python train.py --d_model=160 --head_dim=32 --d_mlp=640 --activation="tanh_gelu" --init="normal" --init_std_o=0.0 --beta1=0.95 --weight_decay=0.067 --decay_shape="linear" --dataset="wikipedia_en"
Each number is 128 + 32 x the weight over the matrix's rms, rounded and kept within 0 to 255. Layers, rows and columns count from 0. Numbers have three digits each.

# q: layer 4 attention query, 160x160, rms 0.113, rows 44-127, columns 80-119
# k: layer 4 attention key, 160x160, rms 0.112, rows 44-127, columns 80-119
# v: layer 4 attention value, 160x160, rms 0.0985, rows 32-97, columns 80-119
# o: layer 4 attention output (transposed), 160x160, rms 0.0889, rows 32-97, columns 80-119
q44:135083170222168069110125168110101147090148157116130154124161163108133083179089194139159163164103099109136128085146214106
k44:116125056127120093152092164137171115146070131109165149103111144195148119073156085077131140160154185114115148101161107131
q45:185042189077157146113138161135097140144103114116158166155141091152075086163130136146150086142062161115147062192139110155
k45:103149122120147071064171109149140104108075153159111093138114132201169084072199143102132113098140152083095132129073081134
q46:126139160054102161141165170089129095094135083079161157126101074094115122106168078120121113063135131137126113109183149144
k46:167151100060112139153131091130131138162140093204183140133116128147120138048077055151118064180135112140110104084121130115
q47:057134094159169114155104103143168127146097198196151138145075150183126183065096113114172100110099097132179176145155130127
k47:167160178120131197162134147118133106105082114112097143160174141112182176154092129093167206095056100208136087106106139145
q48:070136136101036121123170097086194146106082157138125124103143124166084121107074106171108105101104108114123121154107156059
k48:089048129115126129116121084131179131158199156150124156126094079130070180125101148133094116103103165125130153121143071105
q49:112132116139153141070071165130171091132196115088133124133181062124165111186169108149176208140139174102100122119147103131
k49:079131124099116178158098142166111218105170136133084064112170082134090147109175105144125131142140120124100150092113109150
q50:181116086134147131147121093102186170089135162170073159153121162091133158139094158090126121064152237067179134200157124122
k50:072146142112185158130081190114065079115121129105106130105111103113150141119095167073085104133117150086132194168068163122
q51:108152086119146121080086114095183176166162088126165163222171162140141123163197130116118173104128137227161063157146184187
k51:095123121177154143094117152183125104061158113098139088111095109109091154141148130188180133196177112085074118145194138148
q52:157177122227061075083064120175151102081149125127140130094097044135220095097144132125212176139123080111140123111094148131
k52:120097114119137137174148167173149059162171115117177120151097186149142063207143116152122085169172116098109085082155108143
q53:092150086135148114121186121116139140147157101095192081101143164079157117126103175092153077111062150177168133135180167095
k53:160139015085060134097171163170133102142153136087170119122093186143119158131084169159109155158136145151105102149123169134
q54:103057129128114173156165143115126166148186158166112096090164089135125152071142093161079155165109128119122147169102160109
k54:127139141124106172105130107182127117143131126126179124133184068137123106125132156118150182098092123154155172161136119084
q55:182168162168179060163105082133074175080110110124113127157075183129129133130152098162167109112150173140138149069117150140
k55:118059087147211119140113146124170158161148079088150141140119121092164148091123117133169083113143133099072151063112128140
q56:064095120136133124105128175149148139133098126106132120123131099117125113124132120106102155150166126099113129177131110065
k56:167115153145129159167144161132187119068068176165172114123133165140097145136109119052130105141076151106130082124163042143
q57:168185119108058154131082201075123108128121070144147142127102145139143111167128145157190195122169102102163088134139166061
k57:130151161137118159100136188174142147120129140113151100154091144191130177143121167164098042178086081119129122185086105145
q58:166156119120135119105168164177102077090133081086122211120097094133075152143124100106159148137070103162098138162137113156
k58:144122086134134130103074068135100230101119148170106153106136145126168137126113129163086133141074212134193094198114105120
q59:094108133106108107137142105124108149112120118219188114107131150098136096141086152123150143121187137157140179155142092134
k59:115134107117162147118114170147162129147096086089089197085160177126180155188124134126194071115115169110125175134084128123
q60:142157150191189129117112118173066119083165105093088156133128125126131174157110130071163108100134118137146095125143173144
k60:099131144086115075147151187129164132140099132115123109141152182092145095128081099152147132098095118145172130188091134164
q61:179078079084133083178147157143128098095152051148112060148154114155145094086100125150220138165093142138141136119132183138
k61:131102129128124134143094191147125110130128119091159134109110107141149133167130126141123102075115085098206104107198198128
q62:198125089088125172106122110140105128131157132103109115111121171154141188173071116093179110093131138092108204202137123091
k62:117158144114092069101150199098129089110071143161140165056171124092110158165116129138158167154144129112158178103144134146
q63:140124123100126151114154100122120111129125083111079162134156138190191048090088132105101160184140179039109082129157125115
k63:111209049111159121097186147180132120160059149103151122135165152108112118187171149111154106071159094132087172087164142117
v32:089100153093079111118120132199190180123139127136116176124152109093127119199188037167142098168100146117144075104136149138
o32:165110131155119132115136112106155112148129126141112095148131117143164169073151091188168110091151133147097103093138122125
v33:149104094138154136123143117100179128120095137086107074063114165151176139050132107097133147098110060167119100136146151189
o33:117128147200124104152130118111151121165188087156061157149164161131184063146076184179126101141119112137141123088172109134
v34:105110161125112140095073173148133123082093119097104168151161104077172098154162103129111130107187134150090137162091192141
o34:166088074092143145152158168128056115164169167129128132199174138189130101139117158147155139070099131094169126136121116168
v35:087149110113115093141064068133121136193154091117141151088141130096145134161084072088147054165191126106125107160163134118
o35:157088123112128192182123117130133189129178085135156103113110047207121162129142184085083167135114114047094133187091115112
v36:165095146197130091128104200137103055047107086141117130112144114138123131132135139161104047136169181146105114200133190111
o36:095173161105126144150188074134107173202145152084169172152126136104077207060128165091206141143151044143105168109068090041
v37:123130127172087187160117169101108105160137107098113128060129134185137156125092140126110145196113159082150096147134064161
o37:151139134079183141199096110138135135087126130110092076126109139101134142098174127094057142111112120171096134057088170064
v38:124072136121094146200093141103123186146097113087135127233139128107060170111116174063105072106129140123132095100075114144
o38:109194147151089051114139122155121043163100174180094154112138131124106108130160117170157107111145185209092110160147157124
v39:142103192136101040187128073174121134063094165166126066144118097204108087200101112182139107133147154134110092178089125178
o39:133110097167151136147151188102125113099174146153216111126077121090164173145162122069161089177152062202147135156158130129
v40:117122130153111120138157110081103160137106182165164091147175084108095069091149174123154114095098151115120084174154103109
o40:106082083153114164097078106127116072110134101068043152106069095145161113153137105161161121149143121159115190127155130162
v41:151116103088160152138144161095148106065144147111099124153155163080105124149124104177110084164121130117110156057156154124
o41:133152135143126158142126159135201163157110099176143084139174138160090073105141105140147142146105121101099091125103090118
v42:084123100155145142129121099161109142110137162156118151117163083153066135210148168104117190146145109117136110093098141148
o42:196188173113138167143180129118185062068111160117112171149167193122141142128123085076143111123060113111141119147133126108
v43:128164068139153168083188161136103098176199133113127134110168144123115122127098142153148135109134124137151117169094093151
o43:157066122126103157137163076063171133098115130135097096115176134171137125164185094106161127073141127137145186144168155101
v44:143116104123134109068157110108103166080124124145103146129144083127133193113108112153114116091143136124130087105148166112
o44:065109221171121196171134154150098161091110151106134129159144176104121129125143128086053155162158077119132128068157086136
v45:138148128104068110160105153098174126135120085152107073054114131160143139089152080113169120119152133157128104117096175153
o45:105105074131156109092105166116132167136135171067150171140062129126082113107126138119157111092158131219127116130110103127
v46:152063125108147143111146098150167083180167090107069176142087147143142181148107158118125068148108095118097153124106143153
o46:066122153132155085125128182105124121112149089109146142111125100146145125122132134129123132116193176110169172107149133140
v47:177082113124118126084088083213135069118127165169161095165120095148131155107118083088104121114161126178078134191138100134
o47:087134137069097129167204173087098144103185165143116158194122109105173150168111145150149053177133138184118133132117150136
v48:100117122164111116192126099122119179123130111174141171144191148078147103197077149167093106153104099113152206136152131102
o48:161137160087122164139123125117110161119142169135219066162117152135105097122173088104142127186090111165101144156092122150
v49:182126119167181156147085150098081136168147079106138121126172129122153191093104068158162128165150144154064183112107115135
o49:000133152171134060060135086131117163142096107128135134087106090150101097070118194136088099098084149112132146184203128167
v50:152130113151115138091122104136138153134111134135060130141137128152179142137072134105167120135108076131105146137133204128
o50:089077178036147146148111108149112123167196153148138184159163112132157144180138169175049120098120108112066096121135105136
v51:153173077090137117163126090120146158143133147155109140152074159140186124125063065106129218081143156101168128079068137155
o51:144073184148155149146122081149128130071107109182165155146189118110124117111159139120155112105107083093171144086102088147
v52:154155157132044184105131079158125081165083144158102121126146148116111174082123106144151153122121125124127161093124152108
o52:095114126116101114125131143137162169074176134095111092184124108192106125160123135196106094134179070151099131131145134112
v53:113172126095081189120086130062113101089165110193134115168136089133117102137120150093136153120121138130161153145188167085
o53:167126115072140105113120167059143180154122118133083155110132151084110153129099058120137143100103094191132122123073107155
v54:073103130113167145087067168128138102172132134182149131122097103120168174111087106185190132118109091159109144135151113072
o54:119145160104140110153169081103121161138156134136161102105146096108105100116176131132097098131134095115099161123182198169
v55:041138123045088113130095145151126107107207129132152053128109120163114149119119170172137099191167196133162109153124136160
o55:152075130191120108149171096199090188171114181045117116136068201142204139119101126086121080079143088144117102108130088076
v56:126095157155151129141092178177188113158144125159154136126045103114202109133081128106101130138157055137025131104113140132
o56:111175137104126131190146110125080091049033105181102118111100193179101100134143152176109083124131150071140117144097092137
v57:201123110198159152150105102067184100118138150070083131093125107108193118104126134121109085109124131139181087161158171147
o57:132113127129144124082143179181124160178149148166129126142184140133116122109122120110161141103118192095093087095173116113
v58:137113134116109092121061141103182100151100103164142105158155150162100120165159098131075107135113088127137110128153108149
o58:178124052170067122076145174149175144129140114159084164123120113155104119087087098085140097115197122090192096162091081097
v59:129148116089102160154067122084146118030164078126128151112098127106123132122102161178102107163079124148101140129110167113
o59:071120127079111091053134083145113141184175164146176114091169124100129168141120080050158126121126159101092120111141086142
v60:170139117138141081100115090139137171084106083145076150170116110118132244095145117055167153116142075072120167092165121104
o60:146159109117164154130163127176108128110155157124166164101187113107135049097116144167107143124117123160118125202076132126
v61:142137129193081138141140101144121137127108160074133133135185127115085166160076163135090141123145165098039142128101120110
o61:143126134058126110139124124135181162092140195103143199107137114140128099072191154132127126117050094140148142153061104104
v62:153116155125131164111141131151109105145114149148110123151141116118141169133133118129097142142135148154091155167196181157
o62:132115158075176113105164127124143135136175140086136170105105099125104182129144188180114096134145069128150112122090077089
v63:141126171111056104074124132120152121043140072188169108138113101139189129184092138152142128170063156101168123122118112124
o63:126116084155098049173130041143106140159102157116190109149146141095102057121035074123102174171196082163103063087091149137
q64:145108138118120091129130110173167141172138106083155116149131105146137131113148123134119122129111138107117136109115125141
k64:128126153120109104108106145169160164162135152140126123134131124151118133118133155133113101133143139133127154149117100154
q65:155121097132150111117140156104139140123155131127160107137122117128129101090149081136110164141100114114112141136110150121
k65:150108151117146149161146139161130146111129126117115131181123133136107120149118108119144130157130127132114130143105122124
q66:084125108165147091122134162090182111090175104119133139143062099127145121119133128148154147121076122144115117121183142095
k66:090118098069133124148107124125106082119153167107184148141097133106102112109131109123159152161112121108111098140098126130
q67:129140187109114077138133155180101184150150101121115121121155128173099132154127101144084141089125132143131082107116110119
k67:104143085072155114042127186131099076115141156072120143181116138100127096098130118158137143195173143097125155156114124163
q68:156130136153158142081075112148084161152136160147145151106134135153176116198147145112141147086134088119159074127152088154
k68:148190120137141092144168125111118097112130132132145131168116102088137161121100133125131122124155155143121104115106139139
q69:139118144132101149146080139131144166159138134169138066094133122149051067160122114115125098112108161121054104117117118144
k69:154181128140105115134103150135101110137122115153146101161158144131139122160137172129144129147154140078108111130178129099
q70:163146101074112136124148088148166099144157117114175157148186153140099133143155088136134101083128068121078148114099134120
k70:102140063135103162123175135095091104135127162170125184165142097109144151135150162136150101130114116137134130125152082117
q71:108123115130124121125185087135106148138130090131158147081124127087147121182129122097121150123130099146134129162111123135
k71:107109152173130165124131122158124132134133104119161119103114153130155082163174147128184131134065136117108142114119111141
q72:098150154148100080126192081142119155131138167123126169133177125139134199141123143145106117121148126133136082092122092167
k72:087107132145104123113174134140081133099167100110144160150067104152111112138144115116137069155143093150066123142112095135
q73:113082151103159133047200121138111156160170118090098138119154102116122142132075123122121112141116126132096147106140114165
k73:069125103173112156118130135100137120129165114108139119133195100099169159130142131147121107103155078105149140131146183142
q74:104108113152125134116163125069102167136149110090140154127165150159106152172186099159173165134129088105124148101158103144
k74:128191139139170120105129163137112082141122111099150080139182126093089158102103113112163113119108151118136130125141117142
q75:108094141121096079114171106141098134146170120204107136059157162176124127124130140174110114128146142141135137128169139132
k75:088144106135143139113128147148102152112136085108144079153142109183133161134162083115116121177093112080143080136145166168
q76:160144139138128111181121118133173149143111123148156152124129095131106097133097177142209139125154143118114157115121147150
k76:165121145139144132130158121122124155151146125095153080120126101188120164135116106074120163102196078098156164164123101132
q77:103146146130084090126136126156142153166087169134119101126134127152170146105110154090109121182119142117163157138131118157
k77:113115111166117150134118125119159149083140134144139132122120149116141109105123107118140129108154132161109150114104113118
q78:163167101118100150063108134168114114148119165117143142154132156137109133122130117118156130182132099120111149128147139079
k78:123188088129089146115126143162144103086088162080111146107098164106142172143147186137091114156114138106120137111158142127
q79:118154131128167099132133116144135135135121143079180124139145116101139123113143136127108115160147158150113154081101129101
k79:119070106075131134144119170131142098139090108188125131104129153076066169131176123121143122075082116113123207103076117113
q80:148118156115106134163139167144148126130146158104119128189140129160114174104122120125128122152117167094145143085067109139
k80:116097107070155157156087159076145134178144183129078127066103173077155116120183116102122103110149127142163162093090108139
q81:091147143170134158143173143160188107137096145113122199104105121125074174175148141145122095127083110133123116173143087114
k81:155100120191092087167135118150121139085146083113129093153107142181134125094145130167136164111086147116120123081130137112
q82:116138153185107134147126141120108168178155134105141117073095101108109101154139120153134105156112144111109185119138084158
k82:122145143163125163166155134098169135124135117085105128095156117062128122121181127130074088198102114101168159149167175164
q83:153151153109111108161140089133145122097154151102089147174072129112108147104106133142127136128107136160146083159133138124
k83:166102148144128128120146157153161164140128125142132144139084065067085112077086118121145165113181137176130081117162128112
q84:110124082129113164118160105128117092148122133120152093101169147140103092156125125125132169102148088128165155088118129133
k84:133165093134094157141085114070120109143118161095147097136145099146135169144106158089099119104101109154123129132124134117
q85:117101078109155124090168160117135158074084153120126120154104125075116135138135092128168141127071058149110161153156143121
k85:127152097120122172132142093191141111075140125091137131161123113161119155170110120161154112131116137110131144128167118139
q86:126136119108148157096072147113133101153094120074161157157106148087122154107125124148088161162185131136087137094160135103
k86:123164155105120113122133108192096140114131194137081134114138107151103112126149177105121073120122082162152176173166156120
q87:125145133097146164121127172153105121104135093176136090154163131141100148100114145113051146150161124138136144155122126193
k87:088098130051104122091131096203059147135160167114135111139151093121103103123136132085122125142157134148098154104187133157
q88:102119128138129140138165061140145137174085061138127164128143135109100109115142099138104157136128088120151099172095132145
k88:167146122145139151101124066211135132115147125084187118110128129167101155129112140117120099105176124117095089104097102160
q89:153171110093145120127171116141096099115140115111135144104105137130133107125134145150161126157128076123144142139105157122
k89:125087112146069111102137151109091103130117185094124094144079090170079148157113107090157089140112116136095144111110116110
q90:149101116132142106090108099155146143145137154065168071133132159092139162193153123131159160104075123125155150186144079093
k90:151134074159086165076110120129150118066128146139109186090115088140142160161112145119124081183140097141072137188139120153
q91:141170135127130097141089124065116103104147156112120155133099132095126176113122146108132146122137153177133075114118109131
k91:116112158082176098087105122081116153190173110149126146122095133126083073108161112131166148075140122085134098119149100089
q92:119103137125125122166137164107153118107137119128118155165099177137130115122128112083150114146170123161149111129085104097
k92:140101149124113109151127101138131115144119180115139164154091128095129094121133101159125128146141134133079111102080128128
q93:119136140153120125114104130118120099100114140122111163146128109099156110177111158149138148138121074174104150146134134125
k93:137148099109110138105110111150175106112134131085162164083096122166134111102109119118125148134129131127115156145175135082
q94:070100118133181116128093146094114148188152164108108170070162080139126109143104105101114116148089149135155163125131115200
k94:121155163158178092165111148078125114139148107175143159117169096137106095161106075088148143080115063166109143134138124153
q95:119147144135126184124088139075160062123164195115192189130094117121161113096133184165180166155104144135124165157139140124
k95:121095132117121151184090126110163128104098130110152157109163102110073153107126028157091139138100116157130183132116112120
v64:145159184127140148130157090091106148150117171161121172088183169159118122173157140158144116153088113130154103131042081110
o64:061118123185126166192120157152062110128156091080121113130176151081120119121102130132156118046116186138090142167099138209
v65:149160092092151110147093119133102084091096058144152127161103167118114173129107148126123131143099137169129141169113134134
o65:089113113152092105106191110105152102137156115135150132124104111169121189104197116088099114127152105157121141171141109118
v66:120138111160170129097140112031087154117222161092182102111135131121078086147166102149105110180144125168149068070113136176
o66:106106117090115094087127153129143126097116170098121134145091177103178182117085113143148154095135184127135163129153121080
v67:146138112148115113138060084110173090086151176072140181075137105129088167081167112137117116100191131140169062183089153103
o67:106135086118055094159169143157179144118074040156113150093170121148154134154140132142116130089080171160105128122187151151
v68:168114121110103164135186138163110083142109144151152082160148111114112080144141127150191139150109109094128181096163141097
o68:140115114140128036184117091140132106151174132068103129178074120141117141121081143113108118096149106166132153147065100131
v69:113152160125090176100110115168172123117133117084120127137170092155132155158161131179151059099100121121179113145105194167
o69:097125121091117118129102170149121132112146173185112089149104153125146081135157075144143079144186121133109139051146078099
v70:087128138138128133087200150145148119119173111107127108114146147143063084115153120095155161083194060087144096093087118100
o70:136095044123115103136096126096132064181120169128111122147169059145130157106119122136115148157067168166056218088166099126
v71:121107146119117158126135152126060178117125121115096135169128150130185137143133107151137194100093066145147122116109102157
o71:126118155141156129111116133143148127122114103109122090118164122056107148114142125084131086109099169108115197156118140106
v72:138085169116054075122120122169083120129175129119119150116081136070160159084144115159115142102135141089157082138080099098
o72:076110077128136112107168113120135168108096093087082208120186141182106169090162096110116110179147137145184112181157145126
v73:112151102238154164176171175071100140101132129177123114171137121161114133129129120157141134104158104119113066106180139162
o73:139092096076079134103087076088099095173127177123137160153096118146132096142122146147186120199169143117106126129123119115
v74:090054128095145141094137137128164100125142158107167132102127092126088124132153214141144129180102189151119087200079141150
o74:137174110132109119128077113161111177135133130131128148160172139175109102148105092077144137114103088150133125129139084088
v75:141127086150134119173147099143177080024087139128133130148158102151125138119185128136129123163154095114134113120128150087
o75:081135109209166073160180105091169118127210089145098138119150157067076178159144083140109132099159146135070109061171113167
v76:154161114104117126162162144126166121121079149113154163099093103113114142135160118114159134120118116136099099109130100104
o76:133169164155146139145098134118088180145144109148136134093120133152136150181097101144151132134165160151174166129152104171
v77:150117108070099115145158111169187140127109111112132113169164119118171098118108181122089174138126143114158126111167158147
o77:125107142088155159101132104115103128128127147125105095137124105160126158108116122140133122104093085134094108136109165168
v78:138112137142159121110124107079129162110113173044071154147178162103160073168138170114117093160098152168161164171132067098
o78:112130106115146116145074154131113127163111165174169123120087109091154120136092150163125106133095111134130080153130133130
v79:113099135124047130128134134149145162159111141128142084100084156133101149130123151112161170166122176098094149081134121110
o79:137112118097171125144140120149127107138166091082118126151121081125147151110109129134116165079119148146125132160091107189
v80:134157135132116171155085122113156157114127128103153115134110124148100090189152104167123162112099102188148147100110120117
o80:100102150108126098167128150124107098127135132161132113142130089122099133132116094160119140067182129081117104120104131133
v81:164115128049109167083228210178155090113171148135136079155109148143091098057119123127124128117088166086113132064170137131
o81:146196153103155155164113085141141105108076168146101120064168104147179129165122105076106163137128085130179156113101102149
v82:134084126150106160128164165173063118158104157117155078170158143148163108081059112168144129126154100096066107089117086150
o82:160117073117125131118167088100155072139121112097072072126065169143140085095142109125096103147144133157130185110113156120
v83:132176096150149136096126095174150104104070124159150108160159109146123068132121118122059157138113129064102171114149153113
o83:121152106137148088136185132102089162115149091107130161122127099142143166175133153073149074133112123113154123126135128118
v84:141139108122170100096152119131174151168123154103130127161127095130082126076112155137122122117137113090138103173132156105
o84:115135144107081136164157141176111136137101166120096140119139166097180118158129188130104117149170137143160133133081097174
v85:141079159124120078108137145075165131136125173105147102147145111100109103139091113160122128115112154117109150204104135120
o85:125099163107160117150118117117125128136131080119173144101140155122163133152167137106156104144125127112139140161107123128
v86:166100136118105061091112094082101127115149077100137153128174097142177120152129163128073116181117045128166121128152119143
o86:107128105112105155137156158123131142136135125139093158121084111147110089136110115105122143150099150056145111109169087110
v87:130191114155165124195174122066131107131138167128088150113183125131162114085134161160148118151098103088142110104113080075
o87:112143162153089114119116124134111168143133135176104150144088138127135076119116141091107117140185151182100148103153117140
v88:152132154115118161071113193118088149119158101110084151103122121111121140135120118116108139102125129121158173145206145168
o88:130187100119185143118122105149145192146114149144136106176164070122121141140102141153117149134175076128128133156105144128
v89:113134060106083167151103109130171133113153135098110139102101094102119155132087127150130102111165105109159109102123084123
o89:148092137157131118160092211181100097153130212121136096140157086164112128116080119084156067092114139126151124118099139164
v90:175102091064087085138183205163152115118068122120220119179049112086174129104114119128099168104085141122073192080141162107
o90:091121148156123154155128072166150115143182127119106099085139101135110149159150086092114077165102108096139069140087088118
v91:164135156106128091178065162146130170077103162156207135131129116102128168159159083090118120103109154150168140151114211189
o91:114142138130115151104077134100086108088117112108151149119125173153139124144104111121105096074181172118142153099096097088
v92:143087112080101132112145137143110149104073132109122099131143131166129125082129143117142172113124179157139118134104097174
o92:170110117113150127087113153114149124130158034184156121197110118097128096113159124115093157131108128161128114099106091123
v93:118093120172061173125075130064160166116200147097205105104103119118123139148199140162129111149123113156144129062079139129
o93:140179134122135140118119165092101110108149134149107079123148135146099122123140060175139171063144127099120144103104120103
v94:147178127120149122151174118135072118132072131086114127170153197096173089121145107153159110139087216065135137100135131078
o94:080104087122086172054108168112161142176171119164140148124120108123137134146109164142117130126119102161143124114121165176
v95:143152164130138118123129138142130165149130122125122101168172120094081098157120128143152132096104133111062144107161146117
o95:104160060095162102130123085158151116089134091110146098182072181127100125124100154140122125177153121127124155150155110166
q96:080143167195176127091110127114096166106177099121126144138167169137203109109087102177151161092122138156111124146116113137
k96:124158126096135149170095163159168128117112207116133121153137136147103120100091107092142163124091101162107151171122095103
q97:151139119161136126162130105170142138087181135105156139077131117126132116144147094131176089100070134139181162136099102126
k97:091113097109127091073143116109112123166076120096136131117141142147196146127091129088115159137141147092144130186145109135
q98:155119191087113161152083110101150184199188175138175147148058114187133087103117121161139111076133153111070078134108110170
k98:144123124135123179102152103124142088163096136105135121137122119148146091169073146122152132096106097125147112117165162140
q99:103121118161127115120127127120136119128119110156099135150142161124091154124130122145107151157120141145129117104154133110
k99:149154140137084047113152115121084145064127039156165140190072137102027147077183131152096189134131130086089205100012110162
q100:102146165129147117124116073083185106131098155132154097148109144123079094077091094176111193104084156156129176122110193128
k100:152149119108117130139133172141084111157130128149129098178136135129168116123224103095130093120131124110115137160071142154
q101:136155097192167161152121151112116106092150108110227141146121091168160134151146159115099145110098216139222072161180116133
k101:089111105161119116099131083156158089123115189094106142181156150108116116091114174120176099155139137128123198109130075089
q102:071043127126162115139167094118093101165137169135112155113095168050197149136109144124108118134122167073155127098124179143
k102:144130180173060062164092157102111152058152138085145170125132134087135158129137117191165121023112151145150170153079137093
q103:156207149101148120096112128174113064128094185127133166102092114117179171065199079113131112109139128120139112127133035103
k103:066189074129161170139146114155155151127131066170123151092172111126093085141100176159102123046097098153203107189151150150
q104:132180131114161098205035112103116159091071121154154155132157108117147075152117068143110138146132202161092093125174130195
k104:165164143095091146110224091140094177126068109118160192092107128131114102149149089158109111123074133202128206089128088124
q105:147167099097170085088117085124100164117148078123125108106174106110089086136078168134100184107121141130132118138131138116
k105:111197159108134145099123100147152136152129184139170117091125120173142150100109120118123136084163124120111118134132093130
q106:113140105081142119104107126120105176129128163051105152125115128128080089154126071072119127084165155172109187106124113124
k106:129096114145055161120144149126110136116105111094120095101149105151121133152159113117124107108098140123105139127159172107
q107:177121101099066150116158115184107119093122143148092151160102127124099162173158129140117174079189115119130108186156110159
k107:111161102175107195077113152139231108163113129160138080129179127102139064124131142166070150115140137097086156121147123125
q108:088173124131138132115126120160115107167112102133137130138108139116169150104187103065147133091125177163084143067066138123
k108:140155171148183125185082143107196114097080090137154129115121095108145135101086116110123086132171134119092104133161100117
q109:147116099170081115117115122127153123136153124185115173148057150161132137089142192132100123111091086069104192148149129132
k109:090089142143171136116135144145111164100114115139134071175116183166135113103171143125111114181138145079173119135140138163
q110:151118132106168143186179096109136177108155113042066059103077168124122065111155105144091158083184094120127163114187152099
k110:167126159187096127127147113087130188138156114123061093108051111110176078132155073154147102093093214152189103093143085146
q111:181142090140145135101133183148176108122096163196157146117153150163095092118121127138113108162164111173070149089146105113
k111:136145128118131144123128116138170175073130082127093141132144126099138128075121127194157127113100116110120118128148168159
q112:048098097154198147112105146133104121154138142126164117158100099102116145168140092066106136199170071112081132151188070130
k112:098121174053130073108169116080172140070108119113133118175139113168177157179162133179167128078129103120097083193069133128
q113:121105148155069102138110132186144201117110175140087120114137154156113149076203058088158110088137067155189125120141075099
k113:149121191140132156137115138235128172146176149128093077139129055099109121155093162120165135154124062118133091113145166196
q114:140105080125107160121171128075141205091177092044120156140166121123174070050129098123115135121116144142106108076202148158
k114:056102119118127170089145127179083118094122124144108191160123084166197105180072055156102079132162124158161114113144106183
q115:117109084101157101128105128128154163086120144112192065089160133124148137137122131125138156074155097108151166182118102201
k115:124132102101090112126090128152000124178106135126078138070125086116116037110065156170124142108132072136146151143113141131
q116:166092139095154092108150150167128152094155058125180116116143107095102101122142148131143132144104131201161185109109163129
k116:089133112149112129151100105156083074128149184130147163104149103102195102163095093101154174191082083157116130153192153176
q117:104196097149096096161095177078092085123097110103123118100125119117158205118162141137102106141189089098131091105037147144
k117:128088142093156153101085155164121127153091182096125151149107154159149088111098125153169141146125113139121119139108185156
q118:150069162117114172174109145144252149050131121097094154111105115117064165108159112136194140134127149121200111138182120087
k118:172129133123077117122125126179039128144180167100106144145135199123128125128224098168089169154136116116129057106134122121
q119:096119101116134149116125148145090179144131096174155075169149102150104107194132103121028085101140183144110108150167153129
k119:100174107118109118128160084151150087140110084106136111102120114177131108103084091157121121143092094099137127078086190194
q120:128130162109185139125156076131138094163079140095179150090103101152117127060087153187133131124135145109168103097102128178
k120:112169129130214118129098081149127145153129172099114074127118148119246124123132105116189116176168097097136111107114133100
q121:142174138107124118204131171140093112162147164138130121138126135096124199093135134197100128098143093174141177094137134076
k121:084095176164116178153102060151131124137075121098125111163117047176125095135134164149138105185129120153130137160103120178
q122:123160127101119145141103056189154160106102079084162124076118113147122163137132108130135201175148153109080179123130165123
k122:138134163088140176111137054112116064150100109119120173177147150121194097139082078171116145087155175070181123141121094101
q123:163096141096144160159191153124134140145155111111057140176100077170124152119142082108127151210109139135082120139119154208
k123:117112074097152114106051085174191135153094132193086082176120119115154181165145087128049154172150154112125077094181168125
q124:079151115141195145141107131166092170094137142138098107104073142117126121162129162096154158124151116141081115160160121135
k124:165142146114102082149151187096181092132106072104150177085049127194079197116127140177119113111122102163140132108163098120
q125:161116097103137156124110146132155164135170085122141084157133135150149123079058085139136135137171162090141080163086163130
k125:129130074177160100124180173134123117154076161086131125132066139111097141126094104068163106091099152113143115077150164068
q126:110106107177092115170186101143112179167110099131109189172119147137148179122116119176103110157142151148099169135168100050
k126:206104099105094205070093086119137131126111156094130162155142122160169105146107129135126131119120119103151153137122148143
q127:145138189105152045104131154175136109163193164165139126082114104106111123109118089113113165165149137067192108074101150192
k127:146170109155170148137088136079135095174123134126128160119145146090132158126147143107092097152163087155139129135174133134
v96:110138105152132115141075075157146130126116088114157209131116149130115120118156102088086097127137117094167166152128129134
o96:138092125107107146132103146120072068102093192148111152091122090216142169158080126125171120109085149158087105161162111152
v97:117111171103109157111110144088108092122200117155104094083085123145085160072140144156154170077124178149068121236111141060
o97:140130121178213115097155161094150111106094155127103204157102184125088078183113122101093139121160067080097163121094058148